python train.py --d_model=512 --d_mlp=2048 --activation="gelu" --norm_place="pre" --tie_embeddings=true --init_std_qkv=0.016 --beta1=0.9 --beta2=0.95 --schedule="wsd" --decay_shape="pow"
Each number is 50 + 10 x the weight over its row's rms, rounded and kept within 0 to 99. Layers, rows and columns count from 0. The size before them is the row's rms in percent of the matrix's.

# layer 9 MLP up, 2048x512, rms 0.0366, rows 1633-1660, columns 384-511
103:50 45 42 47 46 41 65 40 46 82 53 48 40 49 46 35 53 47 47 36 24 42 61 56 55 64 43 46 58 64 40 62 56 43 57 64 47 60 41 42 67 60 55 53 50 45 31 43 50 53 53 30 55 53 55 48 54 51 55 55 46 59 43 41 53 48 58 43 56 58 52 43 57 42 37 49 59 51 57 57 54 52 49 62 53 46 36 38 53 47 46 53 39 69 59 34 38 73 47 40 36 38 28 59 57 43 46 66 49 56 32 48 30 48 50 52 67 39 63 42 53 39 71 46 58 69 41 49
086:37 45 42 46 52 49 63 45 34 69 54 65 34 63 38 51 50 50 65 49 56 51 53 39 56 49 30 54 55 62 34 57 39 50 40 38 36 70 50 50 39 55 70 60 42 42 46 49 53 60 38 62 63 41 50 54 48 36 68 41 48 53 73 28 57 53 36 44 39 65 59 63 46 57 55 47 55 51 57 70 63 50 53 59 53 53 27 62 49 45 40 52 39 60 56 71 55 63 43 60 37 50 48 38 69 48 35 58 50 56 46 58 60 36 38 62 63 38 56 47 46 53 46 56 52 38 45 30
109:54 44 51 52 61 60 59 44 33 57 48 69 47 51 62 48 46 48 19 52 67 60 59 37 51 43 47 55 48 54 62 61 42 61 63 52 76 48 51 43 48 29 42 38 58 59 49 40 62 53 47 34 54 46 53 60 54 57 50 60 48 49 58 50 63 56 45 65 52 41 44 47 47 39 55 55 58 69 66 52 45 48 49 45 43 50 38 52 32 53 40 62 57 40 48 42 71 47 35 54 62 53 45 55 54 65 61 49 44 52 57 48 42 39 41 50 56 57 46 46 51 52 48 38 49 49 38 36
104:38 33 79 53 60 46 51 49 51 59 49 51 49 44 62 56 55 49 39 48 73 61 55 49 36 41 50 44 55 62 65 61 53 48 38 43 51 58 40 45 28 50 46 56 51 51 37 45 63 56 45 57 53 45 58 49 49 40 48 43 37 60 36 36 68 53 37 63 53 71 22 57 47 36 58 55 60 46 64 70 52 47 47 38 54 56 59 82 37 63 39 57 48 52 48 57 47 44 70 43 50 67 51 51 61 62 32 54 62 47 53 70 27 45 47 66 54 67 41 44 60 49 45 69 55 40 48 18
108:57 53 47 60 32 47 62 41 57 67 60 58 48 54 55 66 47 33 51 59 53 17 52 70 66 75 49 58 55 40 55 57 46 34 59 68 45 47 66 75 43 60 65 60 52 43 62 48 43 42 61 56 51 36 56 52 74 45 59 61 75 43 54 47 45 52 46 40 48 50 47 69 69 51 49 48 43 49 40 53 46 53 43 42 54 54 43 49 50 64 39 51 56 63 46 50 56 75 45 30 58 46 57 63 51 34 53 67 39 53 73 56 57 50 45 53 50 63 51 53 47 68 50 41 50 36 49 35
113:50 44 58 37 69 43 50 48 58 55 49 55 39 49 70 46 49 52 49 82 55 42 62 44 49 55 45 52 53 36 61 63 47 55 61 54 49 54 31 53 54 38 51 60 41 42 41 53 55 43 72 63 38 57 39 60 55 49 51 45 47 64 52 46 48 53 42 33 50 53 24 45 39 50 49 39 63 38 62 59 61 41 44 55 60 45 36 47 32 60 49 57 48 70 51 49 56 47 42 50 50 64 51 48 51 43 59 60 62 54 69 56 44 52 50 42 39 47 60 53 69 51 57 49 58 46 55 52
107:56 47 70 58 50 45 47 66 33 38 48 34 40 42 42 51 43 45 65 54 36 48 66 52 67 42 49 51 46 32 49 56 42 45 62 63 43 69 51 41 55 50 54 53 42 38 41 51 40 61 52 55 32 65 57 45 54 34 52 50 78 34 64 41 64 58 56 54 51 60 52 47 60 58 63 51 55 45 62 43 66 34 46 66 73 46 58 38 39 51 49 66 48 44 52 55 35 57 64 48 43 48 49 54 41 63 45 53 44 41 41 45 40 56 57 63 50 45 56 45 54 54 57 48 58 33 53 47
093:44 39 70 49 48 49 57 34 51 48 43 54 63 42 55 51 46 58 57 48 54 64 59 52 56 32 54 50 45 63 50 70 30 53 49 53 57 43 46 45 35 45 60 61 46 48 46 48 50 45 51 61 64 49 59 46 76 48 36 44 54 50 50 56 51 48 52 50 54 49 40 76 39 56 37 28 52 47 48 57 46 46 52 45 41 56 29 64 53 45 68 46 44 55 51 44 37 47 42 41 31 65 40 39 71 57 35 46 49 55 49 62 17 53 41 60 53 46 45 54 70 60 29 46 47 60 45 31
115:39 52 58 64 48 60 54 43 51 75 42 53 50 50 64 23 31 40 59 53 45 31 53 59 50 57 42 60 57 45 72 73 51 56 52 49 56 47 50 54 60 63 30 57 63 60 52 59 45 30 55 50 54 49 46 55 46 54 63 34 48 63 39 44 48 42 60 46 41 36 56 42 47 40 34 41 58 42 45 56 50 54 42 46 40 57 58 59 54 48 62 43 49 44 50 34 60 57 50 44 56 61 58 54 56 63 45 56 56 72 51 50 49 52 43 44 51 48 60 66 44 40 55 59 55 37 47 25
088:63 53 63 49 53 47 45 50 62 42 48 51 54 43 46 52 58 50 42 63 59 63 26 37 36 44 44 68 51 67 44 40 26 49 47 81 54 42 60 43 51 65 51 55 52 45 57 39 45 63 88 51 52 55 62 41 53 45 39 54 16 63 55 43 65 50 70 46 47 44 44 38 68 59 42 42 46 55 51 46 46 57 45 56 52 65 54 45 48 53 43 34 42 65 50 55 64 35 51 58 56 43 64 35 49 61 37 49 60 56 69 72 54 63 37 59 57 53 61 50 49 54 38 45 49 40 42 44
103:39 56 47 46 71 45 57 61 41 57 39 57 60 53 43 58 52 69 50 35 30 47 63 32 30 37 42 35 66 52 54 63 54 64 51 46 36 56 44 54 28 39 54 71 48 34 42 54 49 59 38 40 57 58 61 52 51 62 52 42 59 51 48 60 45 51 46 52 35 56 41 49 39 50 53 32 52 51 61 40 48 31 45 28 61 55 37 37 61 40 45 52 52 50 44 64 47 76 58 50 34 55 48 50 56 63 41 55 39 44 60 55 56 33 51 68 53 53 30 56 54 65 47 38 36 49 56 41
106:51 52 50 62 43 54 68 50 47 54 51 60 46 64 46 53 70 35 50 62 51 48 40 54 53 58 47 61 49 38 61 40 40 46 41 49 60 52 58 61 58 47 48 43 35 59 48 12 49 65 43 55 65 48 37 46 48 60 51 54 40 45 44 38 43 64 36 39 52 61 55 45 42 36 35 23 67 53 66 52 43 59 41 56 50 42 55 58 45 56 56 59 42 51 62 23 54 54 47 55 50 46 33 57 61 41 54 51 54 55 42 58 61 45 58 63 51 57 56 50 58 52 53 58 44 41 51 41
103:53 46 54 66 48 47 38 66 40 52 71 47 50 28 60 50 48 68 45 56 49 38 48 54 52 58 52 42 54 36 61 35 62 53 37 82 62 70 48 42 42 36 24 39 67 52 42 49 51 72 47 41 50 44 57 49 72 44 70 41 47 50 45 42 51 55 39 35 61 67 70 60 40 59 38 42 48 68 46 52 42 54 46 36 44 49 47 49 47 61 50 52 66 46 69 45 37 41 46 53 57 51 42 37 42 62 68 62 54 55 37 54 52 41 49 39 43 43 49 60 59 56 51 44 55 46 46 56
106:50 58 49 42 68 53 67 49 63 54 50 55 32 40 36 60 46 43 50 50 52 46 51 48 58 59 49 44 49 57 53 47 49 52 61 39 17 49 52 51 61 70 47 66 53 48 55 39 70 47 59 43 53 64 47 53 50 53 47 49 60 49 73 51 64 43 32 41 37 77 64 62 61 39 58 50 50 46 64 51 47 59 47 30 44 67 51 67 39 59 63 46 54 31 57 62 46 65 61 52 58 60 49 59 34 52 53 53 57 49 39 51 57 64 38 47 58 37 53 64 62 59 41 43 47 38 45 47
092:36 34 56 42 32 61 55 62 43 73 43 49 54 49 43 58 36 58 52 52 60 38 53 51 54 44 39 58 65 58 60 49 59 62 51 50 49 65 28 46 53 32 59 69 44 40 53 42 37 41 54 44 40 28 43 40 47 55 28 60 58 64 37 52 57 68 52 45 56 62 56 65 64 58 53 50 29 62 37 60 61 63 47 27 62 60 49 38 51 45 65 39 48 52 43 57 54 40 52 56 49 47 42 52 53 54 72 56 53 43 53 57 40 47 53 41 49 74 37 54 47 43 41 45 43 48 43 38
103:57 61 45 65 55 52 73 53 50 50 48 43 47 52 46 78 50 51 49 45 32 58 47 66 59 44 65 47 64 48 47 45 44 49 67 55 48 36 51 58 56 49 41 25 29 47 47 39 42 35 48 55 48 38 67 42 73 66 63 53 44 46 52 55 54 55 57 54 51 90 42 60 45 31 45 60 47 50 68 83 41 57 45 65 44 48 59 58 48 33 52 55 61 43 52 48 47 53 66 47 40 51 43 53 61 62 45 54 40 49 54 43 44 45 45 63 49 63 58 55 55 58 56 49 66 37 69 57
103:19 56 46 48 63 55 43 52 57 66 54 61 37 34 59 49 60 58 42 41 75 53 45 51 51 42 44 57 58 52 56 49 49 51 39 43 37 45 55 41 47 51 48 62 35 60 44 39 49 56 35 35 29 50 58 62 49 52 48 46 51 49 39 41 41 56 40 51 56 39 30 34 44 34 51 35 48 47 66 42 22 36 46 37 45 45 36 46 40 48 54 56 51 52 49 46 36 56 37 50 41 43 51 58 55 65 45 56 45 52 64 59 52 45 42 52 49 53 41 56 62 51 70 54 39 51 60 56
125:55 52 53 48 39 57 55 45 42 53 51 52 31 56 45 42 34 48 65 55 51 49 54 70 32 56 51 56 47 54 48 63 55 36 67 59 59 73 44 37 46 60 62 50 36 35 69 42 56 51 44 45 43 58 50 61 43 31 46 33 56 59 71 63 67 53 72 30 44 69 65 57 55 52 49 41 32 58 54 52 50 71 44 50 55 52 42 43 47 57 34 37 57 60 59 49 25 68 50 45 59 43 38 50 66 57 59 61 56 53 58 45 55 59 43 45 68 48 39 51 57 42 52 34 45 34 50 55
091:62 40 38 39 52 61 67 38 35 57 43 58 25 59 36 59 49 54 44 67 33 50 46 40 42 48 55 49 53 39 48 54 35 46 63 49 54 49 52 52 38 57 61 77 38 38 43 56 49 61 50 43 40 53 50 53 37 45 41 46 46 41 57 43 42 47 47 50 37 40 57 50 43 53 75 46 59 59 61 56 53 38 44 36 59 49 28 56 56 65 39 51 49 55 28 64 33 64 39 42 33 50 34 42 50 49 42 58 53 51 45 52 52 52 50 75 55 57 44 45 66 50 69 41 43 38 51 55
103:52 18 58 54 53 31 71 50 43 56 41 47 44 53 47 52 36 46 43 56 44 53 41 48 53 36 58 55 50 42 48 56 46 20 53 45 46 47 47 58 46 74 28 73 47 48 61 57 56 60 45 50 31 44 54 51 37 52 36 32 51 49 53 50 71 44 71 43 42 31 60 49 52 55 40 36 31 40 38 51 54 60 25 36 51 77 40 60 51 52 29 49 55 56 50 55 47 60 48 50 51 52 49 46 59 70 34 40 80 46 51 75 44 55 50 47 39 46 68 42 63 55 40 62 55 46 71 46
106:43 59 44 55 67 41 53 56 29 38 51 64 60 34 70 49 38 37 44 68 63 62 51 74 55 60 51 38 48 44 53 45 37 51 35 40 58 43 44 79 40 57 45 78 65 44 58 47 44 55 55 53 39 38 46 31 62 41 51 42 42 32 56 40 59 40 54 37 27 37 50 51 31 51 54 48 38 57 47 51 28 55 43 52 48 53 52 51 53 46 62 46 61 52 55 67 33 66 44 51 54 56 49 46 59 53 34 45 54 41 67 72 40 44 55 54 48 45 53 64 48 40 51 52 59 48 66 55
102:59 42 52 63 37 41 53 74 40 48 52 52 47 38 46 47 43 53 60 58 44 48 54 47 41 44 46 49 44 66 55 41 46 31 61 71 35 60 72 44 58 67 52 37 41 59 64 41 60 54 59 48 33 64 76 52 44 54 58 41 59 61 56 41 49 72 36 60 55 40 63 47 60 29 64 56 36 60 53 56 30 48 45 49 57 66 61 34 43 35 43 55 58 43 49 64 41 55 41 54 36 44 23 55 52 45 45 57 34 52 53 55 47 51 43 57 47 48 48 49 72 58 79 39 46 42 40 42
094:40 52 43 63 37 40 56 53 49 43 44 57 40 62 55 40 40 62 53 61 51 51 62 50 56 43 58 52 53 44 45 49 32 37 61 44 47 62 48 41 52 38 54 38 34 56 50 36 79 60 60 38 43 73 42 61 39 38 51 48 52 43 40 38 38 41 32 56 40 49 48 45 52 45 46 71 51 67 69 63 55 46 38 54 62 62 52 48 37 53 42 37 47 53 50 39 48 56 48 48 28 46 38 42 66 51 57 56 41 58 53 46 61 37 39 47 64 56 50 57 58 44 57 60 55 38 38 56
080:56 54 68 40 61 47 56 60 56 50 78 51 50 49 54 42 57 46 44 47 50 45 57 60 40 45 30 51 42 50 50 61 48 63 34 52 35 58 34 44 54 61 48 59 45 39 67 43 67 45 49 46 57 50 47 63 56 65 43 50 49 56 48 43 61 55 66 37 51 55 59 27 39 39 66 53 40 36 72 58 46 36 48 62 55 47 31 63 53 45 32 48 57 56 48 24 32 61 71 51 39 71 39 37 38 48 40 71 53 37 60 61 42 41 52 58 51 52 57 46 51 45 54 39 62 46 50 41
107:38 47 54 46 44 40 47 44 43 51 54 68 51 55 65 46 48 34 31 56 64 37 53 49 56 29 52 66 56 31 46 46 45 70 48 46 69 54 57 71 33 62 58 55 47 53 67 57 48 43 57 55 54 53 63 57 58 38 66 45 43 35 58 54 61 72 61 39 53 52 56 32 49 47 31 46 56 49 51 60 48 41 43 47 63 48 33 31 50 44 56 55 41 63 56 33 45 62 39 35 46 41 53 42 65 61 55 63 55 58 48 56 36 30 41 49 61 43 54 41 47 47 61 37 50 43 69 48
098:38 65 57 53 51 65 47 55 41 57 35 65 42 55 48 37 49 49 55 51 41 46 55 41 39 38 44 52 51 46 48 46 48 38 44 60 38 49 35 45 57 68 64 38 53 55 56 36 51 51 66 36 45 47 63 44 34 47 50 49 58 53 70 56 37 43 52 28 52 47 57 70 47 66 70 66 41 50 49 52 36 51 54 70 50 57 53 57 55 50 56 61 40 47 61 51 63 55 60 65 62 35 55 58 29 46 43 50 54 45 42 52 39 43 36 56 54 48 53 48 47 73 65 38 31 32 42 62
115:41 55 51 46 58 51 49 46 48 59 38 21 48 44 39 32 46 57 36 52 51 59 48 44 39 43 59 68 52 50 58 50 36 54 61 58 41 48 24 39 52 54 44 58 60 49 34 55 37 54 55 40 47 58 56 49 37 53 58 41 51 50 51 53 51 54 52 38 50 41 32 29 44 51 77 60 56 48 62 64 52 39 49 65 60 53 49 45 70 51 40 64 52 60 52 46 49 62 44 58 28 45 34 35 50 60 48 53 68 35 22 62 64 53 41 54 58 50 65 60 52 65 63 50 42 44 65 40
083:54 50 42 52 45 58 71 45 57 50 56 67 55 68 48 38 38 64 39 46 46 37 46 36 44 55 54 50 52 52 35 81 26 61 66 50 49 51 50 48 53 53 66 52 60 46 62 67 63 35 70 50 52 49 36 48 55 25 49 54 53 62 42 42 47 46 55 47 52 50 54 51 43 48 43 58 43 54 42 45 63 58 44 46 45 53 51 46 57 47 40 44 64 64 53 52 48 48 58 38 52 40 56 46 36 51 53 50 57 64 58 44 51 47 61 49 53 40 43 58 53 60 46 73 44 41 39 57
# layer 9 MLP down (transposed), 2048x512, rms 0.0376, rows 1633-1659, columns 384-511
099:44 35 46 49 36 48 48 22 51 55 51 53 58 62 37 49 50 50 46 58 50 61 46 64 45 49 61 56 59 39 51 44 50 51 45 72 66 61 64 62 59 63 64 44 55 47 54 39 42 44 45 35 61 50 48 43 54 50 46 45 39 59 65 33 46 33 66 54 42 51 22 60 48 55 57 52 57 47 43 55 43 42 59 52 52 64 52 49 49 36 55 50 63 46 43 55 58 51 57 49 52 25 56 43 35 54 47 52 33 49 74 26 46 48 54 56 46 18 48 57 45 27 60 49 50 46 49 44
085:49 57 40 50 37 69 47 46 59 44 49 44 49 44 51 74 54 41 48 48 51 38 60 47 26 62 48 51 44 39 38 58 47 51 56 41 56 58 60 40 73 54 60 47 62 54 61 68 38 53 35 24 50 55 61 43 73 61 43 53 53 51 54 57 36 45 50 57 37 56 36 48 40 56 53 50 55 51 42 50 30 53 52 50 49 62 56 37 38 36 58 68 47 45 45 49 54 33 37 39 49 49 59 60 48 49 55 43 61 27 30 55 50 60 50 52 53 47 37 43 52 45 44 43 49 38 52 55
105:56 37 40 48 64 48 44 48 54 46 45 58 59 50 54 68 50 57 43 37 47 61 48 53 50 57 61 53 46 54 44 58 51 33 51 45 51 51 71 55 63 46 45 32 38 26 60 47 61 68 57 52 35 63 59 39 33 45 38 41 42 38 52 50 57 60 56 65 62 40 50 47 47 62 50 59 49 53 46 39 26 43 57 65 43 35 55 29 50 40 49 63 45 37 36 54 19 30 45 41 51 39 56 47 51 57 44 49 56 33 51 51 37 55 51 49 54 60 70 39 44 34 40 48 42 60 69 34
103:55 50 52 58 51 37 52 45 22 46 49 44 53 60 49 34 50 68 41 54 52 51 47 43 73 37 55 54 60 58 39 49 59 25 58 66 29 42 51 43 56 54 49 47 40 51 36 59 52 56 64 58 46 38 50 68 52 41 27 53 51 32 64 44 55 35 51 64 38 34 46 52 54 51 52 55 34 48 50 37 48 63 52 47 52 53 43 45 38 41 37 43 35 44 64 58 64 34 45 40 43 50 51 57 53 46 65 51 40 41 54 83 71 50 54 47 31 58 51 37 46 57 45 65 42 60 38 47
108:70 51 44 56 43 50 50 67 51 66 48 40 43 45 41 41 46 67 51 68 50 44 51 33 65 54 51 57 48 62 38 44 38 61 45 35 77 66 41 58 53 62 51 58 29 50 44 54 60 54 42 52 40 38 49 35 52 53 58 60 62 45 62 56 59 43 49 54 71 50 35 68 58 54 61 67 49 48 31 58 50 57 43 66 63 52 53 67 57 24 53 63 45 46 44 56 47 37 48 51 44 49 35 57 58 42 43 57 37 53 46 44 34 49 73 57 33 62 70 52 35 45 56 40 47 49 32 39
108:51 61 48 51 79 57 55 20 50 34 47 47 43 54 53 41 47 66 33 39 46 64 51 64 64 47 48 46 66 37 42 44 46 30 57 38 41 33 46 53 59 57 58 42 54 37 61 43 45 59 59 46 75 50 47 66 57 49 70 52 68 25 49 38 49 49 55 60 64 61 45 57 60 46 33 39 63 44 61 60 63 56 57 35 49 47 42 28 51 63 41 63 52 42 54 48 55 66 43 56 50 51 36 35 49 46 54 51 49 66 34 44 32 61 48 58 43 61 47 61 58 60 52 61 45 68 32 55
121:48 48 63 58 63 51 34 70 34 44 45 51 41 46 38 41 47 66 39 43 71 53 36 42 57 46 55 59 44 27 36 49 52 42 46 50 37 50 65 43 41 35 45 56 69 65 55 64 44 41 50 40 42 56 27 50 59 50 59 64 45 41 67 55 42 60 45 57 42 59 44 42 57 51 52 54 47 57 53 45 49 34 63 65 76 42 38 38 45 53 44 63 67 44 61 53 51 46 42 37 52 41 61 69 61 68 52 52 44 60 35 45 47 59 60 68 32 45 61 44 38 43 67 49 74 50 52 55
092:47 41 46 65 36 34 56 45 40 60 54 44 59 49 45 66 66 83 36 48 70 72 43 56 42 43 40 37 35 44 41 42 61 54 70 37 53 38 45 56 50 42 65 43 59 75 46 46 70 49 43 53 59 42 43 41 51 51 51 39 48 57 29 41 46 46 63 41 51 68 57 44 38 27 61 37 46 30 51 33 50 65 57 42 69 51 69 63 46 49 50 45 54 54 46 46 62 44 51 59 52 47 37 60 52 56 56 28 53 49 57 48 53 61 43 62 57 49 33 33 40 44 60 42 41 36 36 57
114:47 62 59 48 34 38 48 42 51 61 56 62 57 59 48 43 67 51 52 65 60 52 62 43 51 60 52 39 52 68 42 51 52 59 41 36 69 55 49 46 62 74 36 63 54 62 39 45 46 60 63 46 56 42 47 52 49 54 47 38 48 55 49 32 38 41 49 50 34 39 48 51 47 57 45 35 56 54 64 36 60 43 62 47 55 49 47 79 47 52 48 46 49 55 51 53 48 48 63 65 49 54 63 68 58 56 47 41 51 51 54 40 30 47 62 65 47 45 39 48 79 65 43 38 50 35 42 61
082:40 48 44 64 44 63 44 56 62 49 44 35 23 45 62 35 37 45 56 42 66 47 65 52 54 36 48 43 51 38 71 50 53 35 65 42 51 50 54 45 55 56 55 38 52 57 30 46 46 53 17 53 61 62 76 45 46 59 54 40 64 46 31 55 39 30 48 59 60 60 39 42 45 40 41 43 67 58 36 48 57 26 60 38 68 61 42 54 60 53 71 44 42 53 56 58 51 56 43 55 37 36 66 49 59 52 53 51 63 54 57 50 66 58 51 36 56 57 53 56 59 60 46 50 45 51 38 63
102:57 46 68 56 50 21 69 28 64 43 38 36 39 54 51 52 48 50 28 64 64 56 51 59 42 61 51 63 34 55 44 32 49 26 63 37 44 53 63 40 50 34 58 40 74 67 49 50 44 41 61 37 54 54 44 59 49 46 51 54 50 65 38 49 34 50 39 38 57 40 29 45 70 57 52 32 49 44 57 55 50 52 42 54 59 66 57 61 62 48 63 56 56 60 60 55 54 45 46 49 52 48 63 28 57 40 56 59 66 44 61 45 54 47 54 28 53 58 57 42 44 33 60 60 50 35 57 42
112:57 63 36 42 62 38 37 39 51 47 57 61 71 42 54 53 53 44 49 46 39 75 49 41 60 50 51 37 48 48 64 60 51 50 63 60 47 54 47 40 51 52 32 57 25 51 40 39 41 44 42 52 50 66 57 41 54 44 46 40 48 61 45 42 45 40 39 53 63 46 51 64 57 56 63 57 38 42 68 46 46 49 42 66 49 59 52 67 52 47 45 58 30 39 42 52 29 47 56 63 47 44 72 54 20 62 49 61 54 50 31 31 63 53 35 62 57 53 52 47 44 43 60 44 70 58 45 60
100:54 64 49 59 52 52 57 66 56 57 51 52 46 52 39 66 58 25 58 68 69 67 51 53 47 49 67 53 43 27 46 60 43 54 38 55 49 40 59 62 47 61 49 56 41 53 59 54 65 55 53 63 52 41 40 53 65 50 58 48 29 39 61 57 85 53 35 38 48 58 32 39 57 41 46 51 60 51 56 65 61 63 46 68 52 46 43 62 34 57 52 62 52 51 33 42 52 67 24 49 55 54 38 59 56 52 30 40 62 56 37 52 63 47 58 62 50 66 58 54 38 53 48 43 48 48 50 46
109:47 51 50 39 42 66 73 59 42 39 45 47 43 42 37 57 48 56 54 63 54 36 55 50 52 51 43 44 51 54 51 59 57 43 50 47 64 49 52 53 42 54 39 43 47 35 65 46 42 37 54 40 55 50 57 40 49 56 49 64 51 53 61 45 46 49 33 56 35 39 42 75 57 56 52 51 36 62 54 38 48 55 49 57 41 63 44 46 55 41 45 51 59 46 60 65 46 42 49 35 51 66 48 65 54 45 39 53 45 58 51 46 42 58 50 57 70 44 54 50 47 48 42 37 43 47 34 54
088:39 62 49 61 64 48 47 45 54 50 46 49 57 45 60 54 76 50 42 52 51 51 42 51 67 57 69 49 46 48 42 28 54 44 37 48 44 49 62 59 34 67 46 51 39 55 49 57 64 46 48 47 52 47 62 56 65 52 63 40 33 45 63 62 58 65 35 70 48 56 34 34 33 65 54 50 50 64 60 45 37 33 29 53 55 60 51 60 52 51 44 44 43 46 59 48 53 44 43 38 74 51 54 44 52 59 31 48 52 42 43 59 68 56 55 53 55 40 66 52 49 53 49 55 58 47 51 44
099:44 46 66 57 40 48 41 67 70 43 49 58 48 47 43 41 58 66 43 63 40 62 62 41 45 47 59 41 30 41 56 60 45 57 47 54 54 58 60 47 48 52 56 38 47 44 67 66 51 44 46 55 59 59 46 57 46 42 45 24 52 56 49 31 58 37 64 46 50 47 49 47 69 49 62 55 58 57 54 47 46 67 48 62 70 54 16 41 34 54 40 41 33 53 43 54 44 56 55 51 48 42 82 61 40 63 48 64 49 42 24 32 53 43 66 55 41 48 41 50 44 47 60 44 42 41 33 49
100:56 61 39 62 63 39 50 51 52 44 43 42 63 57 35 58 23 40 54 69 37 64 52 37 59 48 54 47 49 34 45 60 51 54 51 64 52 66 51 73 56 39 43 54 53 54 51 50 51 26 55 41 34 23 47 48 69 51 71 50 49 38 51 55 42 46 58 55 25 54 43 67 60 44 54 65 36 45 45 37 56 54 51 52 39 58 67 56 57 48 58 42 71 26 50 63 63 48 68 41 55 39 40 46 48 58 44 36 27 56 50 50 57 62 43 62 52 49 63 51 43 56 60 48 44 56 57 55
132:39 40 52 57 39 59 54 59 39 64 43 23 50 46 44 49 31 49 44 61 46 43 41 57 30 50 50 44 57 74 40 38 45 34 43 43 46 59 42 46 55 51 64 49 37 43 78 56 52 41 47 51 45 41 50 52 30 49 59 54 28 53 52 60 53 64 62 56 57 52 68 54 66 53 55 69 52 58 58 55 47 73 43 61 33 56 43 68 46 61 55 47 53 42 47 40 47 55 46 53 61 44 43 55 73 50 45 56 51 49 46 49 56 23 52 57 69 45 57 64 52 46 51 41 35 33 41 51
091:47 42 57 49 56 53 32 59 28 38 61 35 59 56 56 47 57 51 63 67 44 41 45 56 57 38 45 54 49 55 40 46 50 63 45 54 43 34 44 54 30 58 62 56 50 47 48 68 50 72 51 51 51 41 42 51 49 57 41 27 56 47 61 68 40 53 52 63 47 52 50 46 45 65 40 57 39 40 51 50 36 69 52 62 39 43 49 39 37 68 47 47 40 63 42 54 53 62 47 72 57 50 62 55 45 48 53 62 61 53 45 53 35 45 50 46 57 63 49 42 38 42 52 51 43 43 52 61
100:46 29 52 50 50 63 37 64 52 32 43 50 49 55 51 38 55 62 61 62 39 44 54 58 64 57 46 53 37 57 58 50 45 50 55 43 52 50 70 53 48 55 52 40 57 30 57 58 58 46 41 54 56 38 41 65 61 51 62 39 53 55 69 37 50 62 61 28 45 60 26 54 50 49 51 56 47 58 48 52 32 47 60 64 40 30 29 65 58 39 37 50 42 56 54 62 38 51 62 47 40 46 47 21 48 38 34 42 53 62 54 43 55 59 47 63 69 40 58 61 52 51 58 61 37 43 56 37
101:51 50 69 37 57 48 47 48 57 39 30 58 64 50 55 58 62 68 39 43 47 50 53 39 60 56 74 72 41 61 51 49 64 67 53 68 44 55 71 55 51 33 53 45 40 45 35 43 56 50 42 43 39 62 54 51 57 49 67 56 49 56 47 54 80 58 53 46 50 37 41 56 56 50 47 45 46 64 32 42 44 68 36 44 40 39 43 59 54 29 43 46 29 48 63 57 40 34 75 48 42 54 56 43 49 53 58 58 55 34 65 39 65 60 49 55 74 39 43 36 46 69 68 63 49 59 67 42
105:55 61 48 54 61 49 38 56 51 29 64 58 43 58 49 42 48 55 49 47 64 43 46 39 39 49 51 27 55 55 45 46 54 45 54 51 33 49 58 53 42 64 62 52 44 51 55 45 38 53 31 47 53 31 52 56 57 55 42 52 55 55 57 53 51 58 37 55 57 30 46 51 40 44 55 48 40 41 66 55 35 49 57 51 39 41 48 62 34 65 55 40 44 55 49 40 73 23 58 60 43 47 35 53 35 43 64 47 49 58 48 52 61 57 41 72 58 24 67 71 74 52 61 57 60 56 53 32
091:52 65 56 46 57 48 46 54 35 46 50 47 69 38 65 57 55 37 53 47 57 56 47 55 56 50 76 70 40 40 62 43 64 71 37 42 52 41 49 40 41 61 43 55 51 45 40 40 47 61 33 58 55 47 43 24 58 57 55 57 34 47 61 65 43 40 45 68 54 34 50 50 66 34 49 47 64 58 40 39 65 59 30 44 41 57 45 49 59 44 45 49 59 68 51 33 39 40 53 61 55 48 43 68 43 53 64 54 51 38 38 60 44 63 47 40 63 60 43 46 40 48 57 57 43 54 54 30
080:37 24 51 48 49 48 51 63 48 49 42 56 53 55 60 54 49 45 43 45 47 48 34 64 49 43 47 38 41 44 57 39 74 45 55 40 48 55 61 45 38 57 52 48 55 41 50 43 40 58 40 57 30 56 40 51 32 73 40 65 52 46 55 29 42 52 43 50 55 53 63 54 58 35 54 41 50 59 36 43 45 72 68 37 60 56 53 38 43 42 40 66 40 57 75 44 58 61 66 42 64 43 53 40 55 69 73 39 48 59 38 54 60 34 52 37 41 55 40 46 51 64 52 55 63 45 60 57
105:70 48 69 30 48 43 52 46 61 64 46 53 58 57 33 42 46 67 51 49 68 51 57 47 35 60 55 57 58 56 30 58 50 47 54 49 49 44 51 34 47 55 42 53 36 66 31 54 54 68 46 57 60 35 52 56 53 53 66 37 36 52 43 62 47 47 57 61 46 24 48 51 54 53 34 43 46 48 47 44 49 48 65 24 55 70 40 41 53 42 61 65 60 35 40 56 37 55 46 59 37 37 49 41 51 50 59 46 47 60 62 37 61 62 70 46 40 35 61 52 62 53 42 58 34 29 46 46
094:54 64 48 34 56 44 73 39 42 64 66 58 65 48 51 35 52 58 38 38 58 44 58 25 62 57 65 46 60 65 56 66 61 47 59 50 55 54 61 63 51 27 41 50 62 47 63 52 41 59 46 49 49 48 32 45 61 51 31 53 44 39 45 42 77 58 40 45 52 47 54 35 50 43 52 28 61 57 54 41 54 64 89 52 45 30 34 48 40 56 51 45 36 64 65 56 68 66 49 43 60 58 53 40 63 49 65 53 47 45 55 40 52 67 42 48 62 50 54 59 68 54 57 49 44 53 49 30
116:61 27 60 63 47 35 71 52 45 24 49 40 63 44 53 44 52 53 50 46 41 44 53 53 40 44 65 40 45 49 47 54 49 58 58 38 43 47 37 53 42 50 58 62 48 54 26 54 55 57 43 18 49 41 43 49 54 44 59 44 65 48 60 56 45 49 49 56 42 55 41 43 80 33 44 67 67 65 38 51 61 50 63 26 44 36 51 53 37 55 39 64 35 69 49 45 45 59 50 52 51 55 56 42 30 59 58 45 42 50 38 72 62 47 53 35 72 56 62 70 38 64 49 55 66 67 35 61